{
  "head_dim": 64,
  "norm": "rmsnorm",
  "norm_place": "peri",
  "positions": "rope",
  "optimizer": "soap_variant",
  "schedule": "wsd"
}
Each number is 128 + 24 x the weight over its row's rms, rounded and kept within 0 to 255. Layers, rows and columns count from 0. Numbers have three digits each. The size before them is the row's rms in percent of the matrix's.

# up: layer 8 MLP up, 448x160, rms 0.33, rows 332-345, columns 0-159
# down: layer 8 MLP down (transposed), 448x160, rms 0.313, rows 332-344, columns 0-159
# gate: layer 8 MLP gate, 448x160, rms 0.326, rows 333-345, columns 0-159
up332 090:126161191161107131121104160130119122113108134141093079134150136112099127149148098124148124130116150132109124082098130132120152135151163121145124119125135134103111120162150145092130122101114139152124094123146148098181130113103141114117121157130142149141152166121114122121172163095135129164093126090129114122057130126160162138113129166150111163079092133084108108144118091087169147109136125123161116152101107143180132105118136177125117176147124097153113126145139132166094162158100140
down332 083:150098128127148108153151133134146118186149112111115169104131093124167141152124123123128103148124122156105123165145156106143088107125135150129119163111130164139173144108107103152092144158138109133127126090119132120196199133145125134126151095146117121114108135135118125092119116134157132115159131144153137161175143121112135121138149148068111105158167123173177120131130136150117105093084134127185140128156135088116105126143143125124120107095137124045141122135110087109162127105128127
gate333 096:099120149160114126147102178148161139091117154110120132157141108170147130123120129156095140152129144155152137129146139126113162106151143133092135148154161148109155135165096156125154130114140142132130134166138061106144132173116144133092168122155089099102130173124104085144135138108103121149128100134137163111129141095112146131138163131128086145121163168157153151135135141116086157148149119117075123105086137192138143127144131136163130149096131142112159128160098173076119092116138116
up333 092:192125100140147132119130109131119145096121107124162144128183144103103114124127153112171120135132171165156109155114164141115138160100136176146122133126126115146136122122124117132172127115133083160111146143133108072184116110146144105135098118095116133106140109104108142158144113164144135134172118141148145147146139130148111131167149145161142142123127094151118137109108142104096184125117079116154142152162055114070077134135098128142116133123151093119134134135140119114162101181139113
down333 097:144147116109107146122127099109124125118096131153152112149162130115105115088170102092155150110150122102136149139128104179134111113066135132127136117076073112155068088102102148108098145151114163118141159131085127134098107117127165131141128132134120173139069105163136150114129126147122112148146105166127097084114164075109144143116144160153142145155093092108105079132126125137145117118136140117155145132113118156106109143135110135147123133131138126170136114147116071146158120155096091
gate334 107:124123105169058128144203125109193122132152140117137118124132143129117121106126105152113085143151114120119098149119108128121101114103106130145117135155136128137146120115113131118111156070116126078110152139120103137074163124144148138128105130125140115105122151137120124153085159151149136119108148159143111110114134082146076149112116105110169126165098133154161190078146131106070108142173105144148140115082135120121153110088165106134125131148132145116127148126159157091129121125121144
up334 098:165152168115179152109087166112134149151085143150133139100109109117122107145116140138158124125113116095113110109138081118187143078131123126127158115164148121097154124120123131160092114136136116093143073061142118100137130110128165165111155157136118124125122086154103109091093136136076150141131097098169138103134103113152154096159114131114133127103133107135140151116167146119112125137161168094082131130124154133119139173105116156133176140135111109134119167166122128127124101134124149
down334 090:124128168151166081128130183080120112112127144140111126121106139111139155121146143134105117105139115129117103086102164129097086143127109109140084109117054066108110090132101136137133151143154108160124135141115177116125103109095142152126133109168151132103084141138107115112097083134164112119086160112153160124137131102126115136103162180138089145126107118142121133157118100076144130144125115133145123136113112094126141098140122115099153093113158149149118092146159126147156140096084139
gate335 088:119132120146129123097120086113146143165145127169173155118121130125093158123099138124095098143073144118133154164097116159100140099142130087114154131121157157099075112156095159107150089117140114129162101133150140141083130116121093104092099162109120112142143130143163123131100117150105154163124125158192138146147118114092087153127169124097142117106160106083112124136141126139178145093115128138142129097104143147161129080128128121077173133155131101116110148110126138136119123108099149
up335 092:165149099127092129111157122123119136130134133106124095148083154149144127118119190084118146097151115158108102133107154101118090119100093145091129130105144088127147130151134123166113166108101140096131078198174145120125149123125095093175138203118143108138088158114127099122066091124136146150134131122165132129130121128105078152169155128118088141115112131132138129122110125143114131116135168136116112087120129111136111119115113135131121156129111099112096102144103102122101116174118132
down335 100:125109160135074149139114128142118156128106124125136141156141152164082146118148114162117135128099114130128133140156139162108160130139121064152121144118093148137161141126132095071149132172150156152117131159116124159110096139122118147115134056111092148129149125109165148103146118101104153120127140117151132140110095124120159183109130116113121124081110139152113124131133092120097108075168122126133149151136176164079142105130160145182125111119126111121149154140083093102172105126145106
gate336 102:127149125110145150180132140122113103150104121119149112125153128113139108111109150149175172113118092124175141113156124095164125098117160120142126133155120098134093102132111091119113141126114134086145079133120127121116118128144131074116147071134123104196148134111084116121153103203113161115134135154149105134115144128099119163141098155148127117134136119128130132130138123087100079123138154100139111144090142140092089126146095100131092100175115144154060117130140159121100125104139131
up336 096:129138121123148137113166129127129121132137146155155066142139140145167131078119118133125159152081091155133164141104102122179119165132153145090160125133139127139117118142140078110083138151108158147146167159105144095140105161143137115094169126148123128131140110108117126170111119190132130109075150124133146124148095095130188085132145137117155107152079104116146114115109123130140144132183118119137135168130137126183119132126145141129120131174149140123108134076125151116084133134088126
down336 097:163123147141105125161170134155100089130137141140113120121124092122117158141131126113147130129139095124132110137139139110143134087176160080186145159129173080131084152078099124156133134125123129133152089129132109160136127125144100134147116105129099159156119139107107130090122150134120185126154178140132136125130126083146114125121129077120117139138171064129172136155112130084120132105136115104159128084128131143086140154132082106128139088126116116109141138084126158115134134123194133
gate337 112:131136140183095128148171141070154114115121166150134128109118138130133148112117121139127108127144133156091156130152118105162108147098124111112146151174093140109151100151147076139107136126162156097148116132146105151088155126107147115101109135155103137153130114104121085124167121112130142160099137092126137136135142121082158092136145113103120081155112106113138101130155173086161095138163118130119115123076123084142143152144125074129160136155101146155133097155086130164117108090165123
up337 104:128147152111116089108095105166140127122124087128116147154128148106132111129118133122117142126129142141135117161152126107142138130134173155139157151115175105191167102122149123113129140159073149127141108142130110122148116157127111098143134114095102144115119140132140106110129149096132066159150127096115131100142124143134092131132108149138119146113117176124143182107089098148081110113122163181166140133183102155173120114112148161158111097122176145126124099099178132135126169151091166
down337 090:130120100095108152086116167164113128101158112117117130109129133122138131172141105129101161126128102121139111181116139134151165080153109150185143141108121142136087140138082127105120128106082113117075119104111114105120181125158086145109111118096159130141109143154147145123089142097092133079132131102119113139101172129153163141165115149117109129119121155110126152100107110142104111135155136115143111095131146132122074119094119163103114149136107109115129154126141169136083167134160183
gate338 112:139101122088072127134133131124125119139125138127087140067118120111132103162102116096092099101078093168112137179126122120129136138143103120137074165124120138175138161167139130125115102068076125137129105123101143149117141093120107114125142124121112132092177152124131135137185131124152159131131115142137118147151164113110095099124079107106124122130105136141092107160143103150131167133128120167147105139089130121133122101086101102106104150146112160128104183102144128148127153119093113
up338 105:154158152137132130159102179144136143104138136131118122103178092142116094149163115087120166125075092138152146122154120174082120098120160127153141124132108100151159123153101113085131112133131123135141128140104151121102116179058122131119094174146152130134106062125108142096117130143135181124148116134111130107112101152089144113116163106120152144143147131129113172115157121162121163189108132100119147166108131115138129139168092131138141110129105127107136126161101132165136117152120115
down338 094:126117112105172116141140141095088166094128112101093096157143083123137112145112159117130089113174138123113120122088137123112120149107123155116107089102173131114135116073129162117132094136141146144092136121122108132117106119121118134155179122170134186150132125149135109115167138149156118149157098139133133144179133100106142139146092150146108162158156116119128094183106174114155149088087115123143130144120087118137102151093125080105104140114153127188132125134129152116142123149098106
gate339 104:098086161134164096129129153147157129179119158138076093149140093155119116165124155132130160139158168109126123129135115158136114094138119100106094137078148106169096147160121119143151154099155096120112108143138091101088148138139118146100147127099118108115176110136117126144152162097172084136184100122123148083114123130123174140157113127134139097095171133128131135108139130113125127125158157148100124103148137156140127152139103097079125146128121134097133134117137133150142118093062123
up339 102:152117137138122121115123153131149108112120138122147109135140143119147106140147138076133156142125157126097090125106096150090141109137149097185078123165123103088171143143120168138143121135148150127155125154117093132127177094121123139140135107124162083118091106107180125128100163150109105095085165092163092108138134105112151106104103116101148106070135104088136101115135164120119119102144161152173149135099101184107106157140116132125115110146078148127122156122094125137111127101118123
down339 093:119152146147106134118185141125155104139120133123082119118100119168138121157068103152099120107097109089133118168147146151125117118091122127147149111148103183125084139132093092149133118121094119118115097123150130122102132120134116129117129115120088110111140115143136154126089124125135145103147116138111112112117128141158103144162111156088131126103127163133129133128102179137127132166141118123111144078147127153140213128108158137110200144098119082144184081131159116152108157132142147
gate340 104:139126108125116152097186122133130139130179103102152101155128110124141186120142120112133102112087072135131134165114166131152111154137116113142104135107152139155148168114153137105154155088173122089111074131103134150106179137134128106113090144118127078121089120128157161106132140148108132090139127109168091118135175099153110133136153095093142160119127134099146117106149143145159082091153083131130091091135132144110126127111101135143114123096124139094148168119136134097132129153153115
up340 095:091127149106170103149107136132116126113109104095116172149110119127140111174131151128121122133159105086123117101141138143087128120130159115141148096093116107124185089148135111168122131165157097182141126109133115134118065154117109102136101127158102176112154143076118113125137082128117153105102154090107139102150146159091124104100148134161154161138118114106148138158103129115113152143093106095147147128124141108129106146119136107131135074085140128154140097151160144175148112122118172
down340 092:122132185144196158115110140117158139128127113112142093116141163162128137078141099138114131143139134173173126109131137099151116101129157135105113128142098094130106091115138151128120130131156125122131159140095125136112129116109114133100133122148119168164132100178153125137123130092132144151122099117145109090115088077155137135111125149093103111177146135071112133164139122095155133156147159150147123138116112175093127091132085094140097170158146096175140186122140118127145127110124100
gate341 097:119129152163132164126131116132151141132114104146157157108073159089108129098149143139124134137149110139151132140145140123161123095113120131147092129126150156092131121094137122120122144113138185127138124125136138128092146149125165148129118136136139163101096144111163137154102118113103145115102095112121098140117177090113112088053125197117132150180137122104101156153110124144209118117130157093145159169122133124163129144098178141141151132138100151130100126143123154098134077143112121
up341 102:178155137101121158200164116121126121183138103147144126102157180133117105128145148128107151132132144170128126109173099111185127149105132113139128148151143127107139143151128165124167157140138175133102137107129110111115131147125114103167101159144159076104081124137141118130096171104121088106147198096144122168169123118141113148111138156118140133122147124110134120132144154122158140159095138156140142140122103096099157111152157149118140127129104181137158107149119145121144142136138094
down341 108:142125093120143117137133141142085134128152106099115149168086142150155141131104106169149107152163143121123154139115142118121128149129122116174090102112132119111148170141152160161161132082121087161126173096112165169191112112131126111120168099148112101113172147162147146098110134118149095130111088130129175098115162104175141094127151107137117160158161117079106136163104159104146135093125112138137131115148116122099148122152091130127098131121130099146120112100147138125107169114141090
gate342 105:159102121163134165096119124134121120111083103147092117138147151166116134142110147140125162164099119151125114160186076105123162113182128143125115134119136144111137124144128103175163120113124108124130121120114113122163132121153130143131135134086129109121164148157100125090116130163144144103110160091124112124161124138121147135079124152136147153140132112119084136081147116110147092137172090140107104179168105116125135152159099146109161125165142147117184150100200154115131115117159112
up342 109:147128151149120086130132140102146118104125124144145130148134122141072096129159190124138133107130166124104089111095141119143095143090134110121086166170119101113138107116180082089135143117149136116106193127121114121113131096147117085119078152151112151124106132169131154135115101180158123106115107167149104113165111125138139122085139099144147119150098102120134113119146130105127116131132133139120141148106100131126125134136155131158157126112150091176182162171153186144140125117138156
down342 115:154138147117112114169068163129123132107105145131095134118133116151098124167131127098185138146140142087144135138144136125140152143152114089151102084097153175152137164108132112157119124125099123124157132132098182114131131175074127128138141095136150141116127132168165154129123118114155135104132151079138088176152113125089143131119127149108132112145067104146160153161111097133157173112134145079137120149130162108145183123107138112122118159122149115132105132161082116147132102134125124
gate343 120:091135147128140111151116102138087122114180132121128098106091105105149136117135197071142136129135146146104152130153109115122113157099146104114146154137150133104151124123096126159107121134131131157133112129112096099151156110148137117099148117115132162109138130147158136168141137143108114145133171094082161125122157217131121056135138128087106141133148108159089128112111130150100152136146141118106124119105128121124146129092122102079103117135168115155158125107139109149138178111149072
up343 115:091105138099145115139136094111097163105178133136121098152073097094141140121130209092161115178137107152079176144111085148098118138115131113141145123146100114113112126163102147184137143130102123163141107106134136080151111121124105125081124138154108123072104096135159107134138104120098126140122131087086116158118148162120132101124124137119118097139110097153127123154136151145110128142170152152120105155153131086139147110136146112140143120136118126109119112151136163107113140108161095
down343 125:170107094146140130138132159150165112125062106132161150153151178142131087135139092175113154131122133126153076115129140103143127108139126143119123136102107153148115113119177104081148119125110149092122141121096123137084123132109178125133131127129109093153157141121114140094099145123147153114110117154172137100175105051101133187126128126147160114084136176103134126103126129101131115148119089111115133098149149136118122128165146175145112101124122136148104142137105110094110103132103128
gate344 102:123123118124108132099141119116175193173127147119131148090129146105130125157152098158111055142133158121123141131128106129151117072111096151123171177129168142092115133143137115119160166123122150118128188137153104128138124112142160126130090123159165133117152187133130106143150143141148159121137152120143077133130093092170113130137130126134159128144098134141151152136070145103096152123121140166119105146123134131148129080129120105129151099100135121134141105071133134158154095119160140
up344 098:140128083116167118156131125132144164132142149102118131091147078147141117094153097133146157111064131160104164152125113129100135141177109148138158128129155111166105189132092137090138124110119134107149172120112121105156099131119109115112157139164148116122127159121111121131138110089129099091178151097118145121126098128173106133151126149123142093152095130110125111104136130134096108093178095127101164112151125160134144132124176140124134126074164143098156132126149128133118065119151147
down344 098:083131162137118154114156161130095108108106151083149145174130172125162146092115129163124156119124137175097113166077115138098129129124118107156139108134177162140127147097136162155151132176124114140119083137138172143119125128103102136139109154129120125112096132134185160116155153148144150107079115084123132151124139135145115173148130123120099089116192131126141139170110157126113159114092112074135122137117146115118131184122126104130132136155119132108092141158114128155106126153109126
gate345 098:150115096140112101139115122124155130132138166118118101113137155097136134168131125135120113126138119171121150136134132127180116127139139142135125189173083100134125133111118119137122128105081144143118121116133143154059156131066136128189178145162128179113119116155136115149124068120123140133131148120117123158140122061117115102118131124144083155091125135133122110135152130117145195132166141100173138133081123134129154130129127048146109144128127113131113111141112115142103154122097111
up345 094:124173095138114148117138102146089157155132174155124158149095131187128084109092136154154103132143145133092151092116184163114114126080175114172123142130141101118098119113094111115128089138145145115120119177134108128120105114134129147101118131162132133114143132126114077130096139119121140147117141168167131173124086122091089119095098125128155149107110161099124125121115141108101151136129149122108193147111187132102127152105132175136143130142110120113140133096148093127107153123112140